{"n_head": 3, "n_kv_head": 3, "activation": "quick_gelu", "rope_fraction": 1.0, "bias": "none", "optimizer": "soap_variant", "schedule": "wsd", "decay_fraction": 0.694, "batch_tokens": 32768, "seq_len": 1024}
Each number is 500 + 25 x the weight over its row's rms, rounded and kept within 0 to 999. Layers, rows and columns count from 0. Numbers have three digits each. The size before them is the row's rms in percent of the matrix's.

# layer 4 MLP down (transposed), 768x96, rms 0.283, rows 299-371, columns 0-95
106:498471475528498508490485519496457510499507460553465477499462488495492520517514515482502528561528528489491498510498517525519511482506488496476483487520469472482486536501493514529504470559487493541434534490504492487518498481489498547524544509495499511542493471549471458472493508545465474472
113:472487499509501519517529535537481531482471494516469451503531551531479483472525520481481479452488484517500481534459488511512461462523489474490518504536485531503513499477523475489465491544505494489460507472486489501550516485504531499492523528506541426498480538527456499504478481497512482494
104:488504479460539462481458499530491485496498482512494514455495512545473489486481526464494494502472542490519482502500453455513485502486475537475524551494515456438495512547522536495454468517504502529505505487528479478511505509489452521498501496462499509523485473510472451521474537515495524507
084:540535490540543488538496500524538449476476471529566506504435526525506523510489500522505540523496511497513484533504539484509522525476514496530484463486469510545541494523498544489519458512511513519506517529493549517504531465530529506499490488516523512461493485497492488487482485492493479521
094:544503473495487515528520526514520512497517523533481527498497491513520467453460502503435504456478491487476513507466491517483483469498516541469497532529495497520529496520487527493488514507456522501473527512457514523447507497540543471475512454487515482475435493505474502475461507513464508483
107:518495431521509481501504496506491487450499525503554509500498511531455503520532481497521555540512521519501508544502558490501489557517505521472532475484510567498536463507512513491506529444485512497495532522528524504494490484527495502536501492475486493493483520488496476528551497468505505497
077:496491511506521491499461493515498536472515511523525478505538523529486488504524500491484509497521459500510515506472506456509506467472492469540454440491549518512484478489574502537495481515484465493516504527524539544539500469492534470509495511484511496555526522514488507500512514462514451463
094:523546530525521497488493488499513439484500459498458490504538518469483490514512530484440540501494505478519482494536477489532545529518469460512465470498501507548513493537509519532504498567506520500498490524500467504492497484519491512552533484477465499498458519505474461506498531522500524507
104:488505493510486539541495489566539508471493455501513510481476528517533506504505490498512469490502492534495517497496500495483513491472505500507508493510475503445493482539492490462548485487516523505432542545488490506520495524461491511451553556486529493516523481528505508554472477505500497540
094:478506529469540455482485494519508542500545545511523500512485475516486508521529489484493520514500478482473513506481507504486532515459491531513500535475501454520457554499541480461514459501515500475504505485494470502496551472440453489507493515453511483464482477527468492498507476502509451512
098:520495537504535547524473506509530472492490472557543532509495496512495490499518502508465488522545471548537527546486539492530421478534487521476478500479500495512504511480487529510508483534503516489532487469486491523493508492491526475469528540517514527466514521476517537511495494519464480470
108:550500459520527486509514488485514504524476494461516512509538525487484478469518507509511480496491474458507481509447477490537500507529469502465474479498518477526480509485529496424468497481521533479510527479506497544517466564483445533484534537492482524480523518487515520490487530470504482494
102:518519490496469490453525495506544486527499499467489490489524517531493506539535484493510487511515512472423516534520517534516499508491482507533473510495475435514514549474464507512533465487473501475508531461509449492515479476521524462473512465518542449501527509503482505461514508499510503499
111:528509473497563474516519539456473494477475500485502469538500529506508500496508509451488518473484498476500515442481495508482511520481486485527494481517433543514533460512520502504505474528506490554522473508471531517492483489529486503533535479503530481464450486505548508521503532522494529506
097:481518464506476501516460498540478473510472464481519525486443493485499503537548483449487514531497493464479529506473508515538504515544521482514504488513505504564498489463507519490450502534524509542509496495506487491526460484486516501455557517476498498533542506478530472516498476495499533487
109:498510474498474494508483513562474497505472558522509474501529488521505500482496491497499519530458508488471527501459510489507488485512507519469505470461493493474527485514480481479534508503462499516519521461479525523503508506496479557492463516552520492483440472478430475454512523497541464494
108:531530534505509478503508506488475479462555452500483503506515494537550485514497455548489517530513506468493514482509514519553485510510506490464510502505513507521447472546473498513501490489528536512468503536477493498472499502484502519519539552520501486493552501525514514494429511492454517501
122:451517500486478499492496490511490479517480513516467491511536491507458505467504502478539515522521508561494473525547509559538498521499539429509466467470506466494547510481523509474490512561516488514480491534509495512486470509474516495493508484464482536507502470513462462474482516497525507496
091:461504480488498476546459517520467515543470500454545493501518471500467485554467514490498456510549516520504458485473530485499500519526464485499462478536512484479493464518542527514503559523531460487470493495492502520500496526493468471478485503457539501480485469508495494490481525490509501513
089:459508510561539493472507503483467510477459486484538483509501492463514482478485516468483497508512499517481521502464406530492460461531509473503494510473516543514505493497478513482499506493543488476519486474470497528507527448524489529497475486512497473516497497501475490476508495495559551491
098:505503510464496480466472546515489531497479499496489490498561466521543520528507523517537522500523493525512521477521506481471512517485492492492528523488529493546508454527507503502505473530508514500490490467539548475444496487513513489566542520484517499483501481522468502539522442533492471474
112:478507470478515499472498513510514506477467475502476469530546492493470499474521466524525491510511518491479517532503477526486486498534480458498497475511525465515459584515560494476484468444519500526482517536525458490497478539476529481497528492505492457498488466494487481524525466489521518523
102:516452521479532505470494471479499491494529501446488487508473449478496474479499538509494492500463486462450485522495525509541481544473517516509524496502509477519494509469486509484521500509480489488513533548523530454556490529486535488487505457540497509523528525466501491565493472478483517508
098:520503515484495568488482522528550480517531533485495533475505523526515546507512499482473498487489442469492493510523493469515508495454489501492539510514497518528538490476452487523517513511485474541541505497517520461482519533503509474485478486495456488451515515456464480529502505529507454524
123:511509552519542514489529486534498557518544490517567466495531498515523512485468480498524514461511476509515515491496536507518537495486478501488482489527510550509495481518476523491507502510496555496483514568523476508493475511502494434482506457514544487518527505492487536497483513532511495473
095:514493483517505505480502458496502516478556492532526444438453460528528498519475523472495505527465529479513513500521491488477512482450544516512522445492524527483491480500505544508495505476526529517533499509490524510523493497466528514493485488525518499502564458502498496500535483530488474466
119:545491504497538505492495476507526540540485496504522500497540488523513488469471500510521524523495512487509484480480480497505520493494503511518518536521519493494485461553465501548524439513497492478553469471508507471513525521451500445558528530519543488522512516489503468524504505529496518554
103:496505515486497464480529501491515471506501488517473517484474473504486492508557484518498490534502487522444545471501497490502501497463485477503512501515456490508474545526492544509472534459555482454497538523466495474499497471498489458512508496420536516483498503517500478467518464488481482456
087:480479491527494511514453496506515482489455531519497511446519519466522506480518481486502505492501508475481527496503510519495512517460479476488496505514483557542498474515522481505467551534538507571491524482497445485529487502506483489520501517477461498475437495498463499494501510452560506490
098:484488511503481515468488544509494473523498546462509462472510500540515491534503503471503514488526523454487480478490517551537496487534536492493495471515526499489514513479491428531476510512532533512516508512488492491473483519512516504482509472475476534488512487553578475550525476494531490508
098:436479543483537498489486510534498486497473514480519477470512515512506476460499512509487473496499463528549504496492484510482461528486537498495515480533521522559508512502514502492492503489486529460544526491495514496560520488548534520517527503502527512538532453500497499533519560483458494504
106:515501514494518472474535521515476506486551508519489505486517506470466469483491514481520487501451482467495493511467481517527500481495470512478468550501488460545550518492478521475415522504497508464521485496492502494531479482513558514511515495478501570521513506501512547487503505455483508501
085:462487467525518523514533476496487531516475523500498475516516499475545534502497491514494519559517507489462475484500518514469479528469537499527521447509483485542515511501521494519476533523496518558483493460508516491562475531471511462481545463520466471510512498506529510523497506529520476469
111:540509477494467520515489510496499507491517510529441483512515492490467489506470481549496503505512482503485539492480510479513496489468436486505462537547499522533495555472494487512528535540512517499513474511490477510506530488464532542446524490466530472486492479476461458483534478525522487478
104:489509544516499462513533522510496471489491473534485523483514506501457518554544506503536537504518496485516508444505494477553533525495494504530477474498495545498542477464475500512491520503525519513518496469485498473486530510519426482483487479474495552479526471476497551511488487491477498469
102:505506509487509448448476544507506508502543512493521478482511494519505504545526455480513479470541527515523512536491480448480529503519503535499505496502501522494487481513496523514523537483504507494477521560519487498518500491498521486416493514461452488510482489474493501440499514523515554494
076:513452538484495501508527509477550520507514493523492479513526507480550510439496489497504513473498483503521479506477515444502502535501462520494513509499464441508501536483475513504521504507535512522486530565500513526516429522548492458496520494477518507522556502502471492519485486495489496480
097:515557503510492487449494489454539457524497486500503495491466470494483565502516497485507533554543517517514469557509499481466503472538517514482514480521525492482472538525508478473496547495526499507520491524538480478490486526501485493522470481523510481494467540462463499515503460498495489480
085:460518526506493438493538482512461528482512544527493493492521531507501529475528498489480467509486478463492500464482478471537487497473496474513514473515534502518482458514497476530507500478532471507488479492530448499526521527495471523506530501433474515471504478506535466465504521451492474534
087:485528544481454519476535493481492505499559474561472499487478492508513535518517502533558484497555474477485537475495549526469508509499522508485500488524491492486528551529509493487487544518497524516501508510486505519539518490514501507480564504553473498477483492472509489483505519476499468524
100:520526532506537491519553494497554502496541537454509495532543522513484504510457524489541491479474456447497490491498476521503500520506502489476514535491462512507526478522528497461491483470526512511500496482504545515545480455561497460524490508479493474495485506509501472511482502481469521539
109:493486521506460441532480488451513510499515519488490511494508456500487515496476499471551473501502486540478531460505485503500580490450494487478493472483513455465512488514519522496503513527464484482478501525513486544496509491559526463481456498485509527514493481519507446522526505477492508485
096:484544522538462534526470495507509498532510521497514486501503476497510513448502502489491473541496508447532496474546516505478487470476499531506491498495481476522504477500478503515535523484460515469469485510513499472534485496439500473460483474506532498501462479501496511494486420457497521555
102:517526557511524498517536481516472518446519492466519500541482530435519511480524524465538519517479511535525494490483490510495499545496472531519496484524526529516448483504489464476467507454489480530529517498541526507506523500512550481494490462506485499504503505512485530483505519500541533463
085:456476439485516473464497488485480511483474456508494519481521538499521515514495502467545524484494491474481467498539531484463489484530507474485475504508527527541485487516551529491537517454534476506524494487516551460492471506491515523527518524529484481516520488498466506497545522464484459490
118:542534516500507487496484478535490528505493443535509479485509516517480475499483563502500508470513525507478505513475485498495498497499480499461525477489547565528520488481498479505488469506489501539546457491523471501529485518529479491500492468485515516501529513484504496476538492408450502481
105:546500457499534528508525533520492537486490535481491538440516501483503512499480499522539494510493489500510503537467450482512494524497500481531458523517476535492480468483521482478484545560490502503477511496517530441524493514475490475487534477499531478469477510499507508479537479474479484554
080:499493481500545503516486503482499524519479504518460465517532491499497499535474492488479461512458512464498523451553542475518517528478516480479480486565518481498535492516537500514501501495532484495468477542507484530548488461451491504528499495436473498525528491504492498495540460476493481502
093:495507466508517513514514516525557469499502481509537529480466479512500559505529499462498510512503462484479537480526486445490504522503530524496529463499522482485523491530515540505473465512495552541505514462510496475535502486498508440460502481500474475526485536515495455447491471498492506506
101:490510522441523488508507478489493493468476486575474486514489512490489507487532528522421488464533472502509522507503499456453447502466488495507508486501478467520502485532485485492505498500520532492567498504489493497506467518559526449530513485480520492484507481517501536501476507525491495502
096:474533481489508517496478476519536449489477490515534528517478515480504481525482467479541552497489555534489503497499532522442487472473481456466526493504466510514516530530445504525507502503517518492513461496520512491513499514510470493459534472521495562483503530550488510522526494494501515518
110:489503473509473449471473520473488478517472468462507465513520481495518529450492494458500488495525463534508506449503505498470493527546506510487520553526463493494491453460493510495473496538510511513572500456514480504466517498499491493497504493482498512443496512481504496496506481464463542479
102:528477482492463543540501486503486491503511448527513517495477506490554491513517502487522478541490542514470529490516514479547568516517466506522514512521521480452515492501497474544505522496488541484502477554452529488505485507527514455503460546494518518500470517501490459503503490506530515490
088:466545505516498539516496551515517519456528473490542457497498521533570534519495509534491477518498461485530489513485482456468473511492498464525503483496545523516489522491521508514545460531482526474498508509520459501485541484481494546504504485542491503470515488512529493479498496489530479523
088:493517467486500504473499478544521499517487454521493510507524471506495459452544473499500539536502519507488489461490513518476451520527505511518502526489476514492471507519551521516470467499513435444526497482490482430484444488529492505494525523505521482498507514506497468515465511489507460500
121:491517500529489505511504522526556487468454492509479503509492528508541506518528465492537492450493525465548480488497522484523518481498494505469493505530518516535496530470458506534535491477478476459551511480530465486492484483502522526489507508479552458557487504483542482523512509460506527506
108:515464527488495515493522476509477467477481536461469460504534557472512534475484506487492490514496503511522462526505524519497486543478535454491482438568523520544469460493498474511524505504475498465503527495470519525509490511492535526530523502505495485509485489510494480539508551506532488482
090:484532472488470522468478505477499495521508466516508493486536479501520532500495446510476530539490477477515519465506523461515501492509511507485579503483520503505516545513552500473500491501522524483540486535528487529519483498506490461516499457505535503483537452493489472485507456447520542516
109:492524535516466508551490523540475521510522447473455467487490498517548501500507488473515498552512502517494551467497498504465490497504504509540511509480518533462502476508495437505507480500482518508491500500504554483468544504539500500520546532502493472481471475493461467554494509496496484494
098:492531465485512498516469505445493504567485492529471515519536499499486479525486502519543515514538501505538539519506526491497574513521500539475488498511484491509539546519539518525468492509483507522532517522511495494523454477484463508489489506522451496536500532473477535516490466533495485494
106:505509433533508439535506506475483474528478475547475513457518496533508518505491508497488478504507531490518523465502497502501506557494541491494519499458475489469503543476530490515489537443470481516497476490481497510505521541503511532546476489483482474460473485527506501507534510463468512519
087:506489503508479467480480521512494519508520486545520544532501498536503515496492514504558476527519490528466500532480529465522490476464512505536491509478535496540459495540507481478506420461512463518511497523526465536506448493499485463461523537509497523496519511542488481517497490471511495477
115:508477508514516432481490502468530493483502472489517454490480477477486486484474497506490464480448519454525496505504462515539471477476488519503498532463508536498479471514525480546495492481550464527528520443497530506511530531517502510469507469471566501504477508470518521532486503489490512500
121:500539503520507528506496465465516520468496490494508494485564494499537531455492518496495486501510490485512511481514540495548493515467484540492487535500472474548507522478488515478503488468486513475522484494502483490536514457461473513534486498475458487521421576496519511522473482478501497495
105:526456484476473512531449509495501486475503526514419527509537509475523510504462508512516524510508463517469539456499484497504468529504509528518494496496503514523552484527514522511499495560515504521443492514463503515512497474501508554480516469527520463485509513499477514559502512495511481516
102:495504502492483451513515557479512490494489531463497477484528541476477510515482457519455526479483464481476475508521489481487535523452510484508509539529472490504470530429480485504501486489525464506513481489492554526519515518488504447495495491469524505501545476481524527531534480516511520480
112:504491481514551481530471535514521493519480519501511452464489481555472495487521501471503491525527547494529489471488496521514523545491454548487503474484514482512488492515483515471514463495499495495488452505460510491488483518440509561512487466479489528465464494488509519541524516465489468519
083:500518531506467526504485537518495495478551514479465523543513513495507552528465493478470491495531502461509530516460463451507503478490437495516469491487478529500461488487455553463513506522493509473499500509502516506495489487525492478474478485509475532507560481483498513495482472546510455487
093:464497523513519542468508481464482537539567485541495497517479501497521494468518453509487526493502527471485488539483534499527475534503535471482525506542493500523506528487499536525498476501467533494477474497531522480504510518462521527496534505471559521529499493506524459537491519485465480483
093:476487510501484506480499500497475476467500525516524479483511523505533485497512520502552499474473534514499501543518513506566532509530517569522505486515549559497547510494502494509488502481476469471469478507489517535527478515508527454513509526554497461484461535480463537507479520511494495494
100:506461435556481519513476538498498482474489490513522500510493492478452521494525499515451503481455503424500550509485496503477492509524544510497465493504536487513546473517457493470529502500533529470510495509509537532459470517517491529491498494499490541471472509496506477488522495477512515517
087:537498455482473510492499517518496481458550468520466532493536464467461512463486510510495488541442529472465528516489503479476494470512511541498522532462462485487451517522482522484521531480494501499501514507522488472442477538478497494524517509476495517505473510490526493508548500483498521536
115:478524500473471516469489529496558480513460472500483445468478496496556519466502463457512465488509483497502529516526507511529504508536492503524481493535475484557531525514510516491535515499539480492455498546468542479487516512527480520466521507505503487466536513507526507531477491474529494495
# layer 4 MLP up, 768x96, rms 0.286, rows 300-371, columns 0-95
112:517445537526522547476474497493475469484517467506526495495545498467509500542520512464475514524505516485491476494522482551492507478520460471509475493500521474478509452526477499478515473464529486511514498482463458447465494499495540482472511468497486478479487493513488489504500568508485514455
096:529490518531469522470538491483535482504475523524508527485497502471483458445487479536491510538518510518471465502519515478502481483495475510467498519519477475513545471478533482487493510507489523474470486444437462494498512473479476514456508488475483531514515485493447460497457504541490509520
094:530474504461481484477477446517438511495451533482500504498532509520524465519514497486489469463470501504492536469485491512489520494441543491457461531464484521500526469488512474510552515473468489484499517508484498512481555549500470520487508521516520505481505496511454478471512493482509508496
109:503470520505498500496537473529536475449526514500440511475492501503492475525506500488494457512487490531486515529504446518472480519501475539475448468467542466464550478492516504485466522516479486513497493502487569449489463468515510487478483508461462508522506523513513511504502494516516512515
109:549508520503496534477531494520503516502463502477521459492467515502494508463493498454467497543483497535476468521520493487480493494490562528509528524470501459542499500458473542499514525494503464495497525482494493503500496515521550538544511522505527537531533504475526467521521514464530469536
097:550537490505464444504437520449468518478506460536477514484473480465512524502510468523482471504471498473498503522500506482463484503488514504464530546529470464508481519482471487473521531494476523521516473465468469457487492551507453494507491502500487519482504525492474516517485501497476499521
099:505500519499504478508536466488490504520458484458487501492493497524492511445454488508548555513492481500524488508460459507453492494536511474470523519532493562507477499474491476489455479513501493521502508475516546507494518496468507508496498479528483537499482461503489520470466529486536502427
100:516461470539466508471487518504496495515499512525482511514477523455516498469482502481487452527503472507502474487472516504475487497508495534490522510527491468493549464489537522463451551507543456502543446516468472497494522523476498529448490475486497475551500486473466516486469498499502494488
104:519457520466496493500463492508461501495458478495524498523486502494485495503529507503478461499504513498470481470499542498510504469507523530440533496517510446501521505450508484529453492458501467522516495490499435521469525518490513529513479492516495513511477489475450500478530467529497534565
092:528484506499479478476489506503509490529520516545455477495479521470477533533457507510496464498508531512547474468483489524459518472469499503518492483504481445485459472561461506481547515473469514532490494480483526537489509560474486506497476504479505508508516480517456505495495467523525468523
113:525513490477558505509515534553515494488459499471541493547496477520471502472499467526486499499487466516505472531526489518503539504515514521518441482467496514527484462480485488452485462507519545479514474507543482494504486515534462504501536550475503491474495520507538532497520527463493488485
095:492463475513516515483488494496559531472508482528518551508486485494477515505505512533532500510513481524535510495497470533516454496465552513511492541508478457516513530516528499512529560492510507535525491432482555511522503465456488518473491495491512499529533513499497487468540491498481488529
095:518504503491515504508481562492504513536492482489505499479520506522465490478504488503461471486464477482498447511483515483495469499497500481482508503494477526437505461487447485469490476481476485474484489502453501452472505488490531525527541518477477524539548490559500496539445505475517530484
104:541551543507521527474487465493494560520516511501488491481514500515523476513508496488504473454470504492492485511528540461457487487497470520514521511482468523505522456473508509545509501464493514469467513492488527503459464494499486513458470504533510506551462545503489520510520555487503491538
102:484480564499480475498450511552507452494560488517484489511490517498525526443518538505488511470477481509500524510489509560462519467452520513495465457529484480523549509492466497489498469452502499529507495494484517459513502500456511500516529488532497498501487536475492485502501503510504483512
098:499468512543513477531460482491496503490477506468486463508462524509501512445483463528451474492522481488474491502487449534489499516578510470447506528473501480510503472506471503534511525505524493510477523499499536487468447469516476523497532527503483516498490493508522506469505505504543453498
112:559485462566546512481493472493495468512475526480484511495496521513475487499531494522501535520508473501498515495507513481561476483480523478484507500461512519526516483499469453464528477489485559508537518500536497500481500472481507510494523514498508540522481483513532561532488523484515489552
104:543484536495506471471530492500506488454459527501487473536482507497514508494461517509481546483514498507501499486509556520536485475523470526508479490498515467472490491475467458514494462485500478476476504489485485478472505454504495481498436486514461524478487505465517523554502460526500493431
089:559482484479462517508466528517442486488539488520515491518499491520467491505552498537521439488486493487514490468531516529491547531444502506473516527516496475496504488495528490507507477479520531475498549511548504497496503541485469478544512517507442502495525535499501490511497495509464473502
097:510553512506501463486488505506482489494490479436546485483516511494491491483503504503478490521514486509501502500502477484509522513540486534511445502513429504500486440481546476493533471503505527480528476510451460506458454504514477550458516506494504514473521523528496492495525488506524525553
108:496505486504491550503489500466518545501488571489494485540496481510505493490509460557479527492452455540495465499535486511527486504494499507499474472506498533484498492450543468533539481454532472520518523479503506516469506473466494508490481472516478491507525499506476518548519478509517483453
104:467505508521543475481516494492529464484492506501559520482456513518439487483486506471540498531478442460493491494495491511481470525534425465527470505486496456503496474501502479493482504511518529506491529503485527497505479524528471507487522486511486496527482532518521494479485524461559490474
099:505436515487508486509505480450483546488499436484489511552475473532489478466472490529523500469526565516462485460522464510491498480572498496503494496485490498490514484499506508501501500518495518516458479464485465492463499486505499508490469486502504505517474497483474550519506516497461497547
112:519463521530524515449512531505472474484521534477480449483491475497505505485510532462499533469558468518491514475504503524492546531497472503481506510489524512496508510512532524542479481497532501484503527533539467531439506498517512463485487499474555510533500538541476492501524481512499525477
097:478510506456462504458483518481476501490484498492501527539507517496511513493517471535494491498439504537489483479464521486480482523489506501492529534511473537505517515515493477456505517464498489506515489419506486522477446480527527514486492460475535523551503506548519503484517540493495447485
105:520508531529508512467514477529535487515527490523501455478530490490514496539529544525523500519511460499489485470539441488505486484465477512495502499467502480483462549483513485487530491509511483494439540499473529499515470488517517516492493442518480500538509491510504485452446513473519535471
097:493514487494491476472442477520476506471508519519521447500541493499486514480506512462520563480473490520520485481525516499505522499538495521517478525529522534497545501481494496502513472529489510505499493481554487502483542469523435508498529458527456475505488505493470540493504491537449538503
098:517524519494509525454474521538480464545494518475469536511484477488493480430519504510540499471525507513504473504501488465487514503477466509533512504472507482494454480524517449538567486505482509501527477480439530523504496488500540468476481499504536504500498531482501498493542490495469531509
091:518486494477493473528470515504489514481501524488504547529505441510491478480513554478485480469524522484538517516454523511500476521524492512543450464504451529500495513513553501470490492507456506479483491483478462488449535471503513505491490507494477501518529488514481517507497481556560474519
099:561491480496484504518487497478481488492486548470501480481474462490505498489495534523490445493487533495519521478500534513505507456538458509512558522512504471498532464483542486460481533514506447481474510491467523493483465512479527463487501520493515523489500530499471448474482478528531520534
113:520508464478470520478498510469555460495512520525485497548452496556478509482510526494492463503495458522466484502471491504481477542445498528449465506484480460480506501482482490493479509480499532483464516477483503479448501532483500476467551493508513468486481518459497498487464507493491524508
084:532499531474521519511518497515579424504513502505481487499463478500462507513460516496511477499508507497496512505521488517451515515547478488569509531546515469496481522500509509494497510468503482522493480456516510496457485508516516512483498484515522466490469501511469476484558464517464491526
117:517488516504483529496511520518485494485558587519486486516450505520481520502510490490503503495466506517486463490499496521486467496469490547497491490561449493496520492516487514475496485514545489531500466488515574513526553548481524524503474471509506460502498513504502487480501460514478492506
113:521478501462528450475534492453480508466500459526503518504530485485459460493476481505491488518532470481554478478496537509513515464493480537501440491479459470518481500515522511538528469493469498521487513497485481485473481497514489498518497486520456506533531475481523457517499473515517493557
099:467477521512452466483519522483475487471539504437487471508517503506532526490491512516520539468513449579485516469525488524455511519494518531509500486506491525468497525494505526482476489532514489468492536495492467486493497474491477476502528467536516522508512557521502483502514494491446469496
099:508503446516501463517487489518454467496486471505467509466519490457485494540498493504501456520518491505479518485545490531498500506539516489560516530507514468527522495501476521532489523507487483499520477452495440511454534518518489464566473506527524500474497479519467529522499500478479473492
101:529503494484491474493510505516512525483516512528493481499510489531514537515521562550498468497484522494565492516471490527535478492467447530447491508495472507495501464478470475466497524523508502477523513478501476440529512526455538535506504503489468470519497518543461529518505489472523497492
085:516480493483515564540447467477506483518471473522458515457451529467507464478509519483501486472488492509511501541530512508508527494518512485511489507506433509459532510513485508471502506483515506525498513464446514519486526520505510480505452529489516491473445491527503532506547501469493507494
094:517532499518543506510475504550463515501500497512487480504496494497491472485536554474476468499475487527491506510500469505468458482480542482488507494478478529517472444547481515525455499500471507457429470538528511511487500510519481501498495483483525531529499494512521515453534538510480544496
103:553527484489523490503502508500508505490533490477519476493430544489483494529513530513576479482518466508467498486510497510478491508527523510492526451496488514504505476502513459502453446502498458459507485538474502490531454511517502480489515514507480499507497517464503512549511433500513526487
088:503498495494518480485485474490521506513440513507495481504480483566498446517446499464532471490508493499519507524515471489465512538533483450476500514504501475495467483517502468435446512524545516464511458490531495528497511538511509510538498476519484505511447499517522524512492507483510504469
094:511525476499522484518523519524496495523532536447494511540507445506501508495537549500483499461524524505495449529500509475515531527508499511502450516454510461508465503485455476511487470497475479511489482475448492503493475486518530509460491478508528516530500538486562487483476507491518543489
107:522501482496493482492489513553479471514470523479499467482469458512519508474526534556470441512398515494528504488513486514477479511566495478475482519480499507515493493500491502490467473510488485496478495540478494486501510478516510514509517473498505497553520525494480494495459459528522501474
082:490477473518524511477527516508554486535494461488536514490474479486518454479543497497483495467465494502536498508455495475521487521521514523482530471531517527451517518519467522491533536505521506490517485525473472524469445502478489529510481496541499486504500481466521498493502485552531546451
111:506520514502458503520484480494497502492489504476528501526487532508491536511465511489537514462499492482508478458491525499472446486463508502432483498498518534498498545498507525487521482488501491474489560475509512512485554528496451499493505525516541511525489447540500529484568497471513467473
097:481495508468499512528501477444529480548493502483509467535443468534489470505528482548527475500528480517529489499497456499519484499517525486521502530482481512519514494445498484494512507490509482516468495520499496464495516501496505508516530460479530456528509594499479517455483524493486475491
084:531501510498454477473536519548509539501527484470536517430475509468486537475530485484543486492553513497520505511439512504479484530488498498480487514461485492482493482480514509465481476488492525519523501488507532464471497470519489487481493494520480514467516474463523500473502559513471495458
093:503472458479526477516506507538530487516521511487554488485489513478455480518526521507446482486536489519480501514487475524520523452538517482438451483511474517532515516522511436481543487492510478493483459489506508533498484511469510539458522463487525489517515514484530489488509472486489490512
102:493479480491523526438523522520521500492509549489525444485472498491498480528525526516468478526522488511462478477477510477524494498509482527457508547509469495501462491496510480530452527476488470480495522462531509480453525488501547498522499518491525493472471482481475489453522519499558472511
095:501493488539518459458547520499515540496528535473488512516504527510478461481503544499499513431513514539491523495529521555501537453483489498526521474501540537473458512512501492484482450524508527467522498516468493468464545501492496531519476480479510462496504486479512505523502505503518501480
093:476509508539449495510545496521512500500549523488513455497519482492518518460538508549504491480466474510490445511504471518511499478490470491488498497515503504469472462482505480492493544524488504475562494508475513468463526511468504496540493505507467510495501456417492514525517483498509480534
103:502526479551499489512503543510499478541479490502489497509485507490514491471484552488458506497466470489539505487479503495455498518486466513444467537460470467496484469555487481467533476459498498480517477475488488485475486497551453481507497523516512464508536504473521515531494489534506454497
106:470470535510502479520507507461474532534485484511477485525485494473493514486539496511501495493511490544511504508516512502417519516514509482441502479485507474478538487500494504489464531489530464513481470474466505496486502467534542451459520476527514462522485493561475471503453490507520509501
091:539486466530474539501483506495460554532511490468496469513448504524542494487557494504478536531478508501508515505542497486503561543453515528506513468518493527491551493516488527487537492505471491498515504497498532498485496480497505444481521536551513522502491530513491526478492503509489489475
105:492522505514467531475493525518496473500471463503477475514496507480509486464480515487462513457492500500507435521496529523525487503472574465496478462509445529494442480486476533498482478498511499483510462512511529543504528504518529519468503487460509464529514513513517469487504511476502507443
095:532458495474535463471511515522534500478504528497538499520521503482477520521540460556512496505517484502514545469493523500554471462476480503465507531526495516491536541511492461477478476447525478468481476450480484500481508518507488463501514490494474470516474477496485488487518526521525459484
100:499480535511520529479512489495525495506490517483500535513480530524544515475504544501470488476451454473504507537480488496504503488517516501533492517505529508525493513509512468540452496529460507482498489465482501515525493527444467529489535453524474501520483415492547530532492499517496519514
111:474466536503474481517522512489548508475520526469546520472503473468479459472489489527510548470456502497488522490476506507518521497528519526486485473479480508457531533504443472505505520492513450521502543475461498546501500533506486513475457468492492522545505506471529518531496479521496500491
108:496469472526487516522495462477521508531512499467499494521494492504486501513483550520541497515464507490447480528519518486521477511494458497475494470499467498544567492484513489530521490496533517503525548478455513510473537470492470520514522506476487466514477502504492463494563535532494513552
137:477517489502552492535519489453446474518447461507491504452514514481522498500532495482492464528492483512525509478547511507517519548498503535519514487485492452483505546463484505510464502482476516503489505448518480502485535527461485512551471535490485497482483522527518491491532504469486541493
093:533522556525478543526507461473464498498470538515505509478484518520511523502472471516477464507505481522520451453516512527513490485539513481516499485527534519522522506525516509497493509516498506448460473462547495483524478510505512501499473466500521514519470544553483492467482553531506487488
109:462453477493510442491520491511481509521484532507519493518500508511479470484508469502464512472488535541493495486489505465504492481487513471457546510533463485518527496521479481497505467532457476517456458481508508529464482502555516512485470510542509493488468465462521522487513492531519561499
115:501496496508527527462513471521518494496452492512466449503519521515517478469439426514488492471518478491468488493515481534519475482458479510514488514466501463485507502491531505539498478462466444496490479492509529526495471479501490487484489501516428485490497456513486499521535489465525493510
109:515531491491479521481497505525482517500522456468520469469472516496471473503529523506500517487557473496479557513504522482518510507529542476483498503468444477474527504508475491460504449494485481489539478421518463523502484506513545524468510488484504535490506488498469483460491495478509466487
104:495517477504480504489534514486565486475488508467504480512524488537475509509500498494496537531547489582497465507502447542507489462501492481484513455531520526457546472512504489496502493476489490477505494502469450523517469519480481497481473501487465536497489506502513473506451550482516501483
111:519481474504496495516534469485497515544555504449500470481503483486478466506478523511524478484500536475506531479475535489491498530496502463477537533514508497535521464526507467498488491522479498479498532474476477486488513441501480485497554514491447491493499556487562483467517543491497505478
084:564503532468460535509531500501498464486527480502498557539510508502523497522556517453500494476496513542470516498476501504483484550502443522454479520477480484515492459503498441453472517480495496487512489517539512477491483509485505504512467487497515509515511500478484517480520484534533519470
095:489512467478507484483481470502477480482482552490499480506493516459532551470476502515514488481458502507532479542513511523460484515473478502535471550472495534505514473524450462521516502482506503532521525484504496475458486455551548495510484501539496500475456486528520513473476482505529519520
101:534496504494511508494529475492518477518514505494531490492461510503502512527488499471476484526518506490467508492442480514555485502491499459477491457473535544494515491514479539514467516458538513513490526469502481507497562530514509497495506494490512565514486454520516491491530556538562496483
101:547545548504505490456471466494485497512514503499508542481553514472496464499499560492469478474498543522510530482508508499481469521486504535517450453489497460500485520492478518489488477481496525474512524493483443494512516512506498519497503522521493569502507497536497484509475450518516462505
094:546500471509481543501518528515477518519485532470491494530455527510499513528499471510506539506484477539494497474532466506494532513481483479571515510511560506485523518490468541498474496519516509523518550500519520530508498529504513455530531518536451538525492515498504464524480486496468522489
106:477475550490489472514478476510518518507496500520479489494494463502495495514495522488530511445522502477486496511497538510554499497512439515497520498508456487481508453498479496499493517486512552445441440497486494482471542490503496488508494474498512501515506503521456532493484477557556515535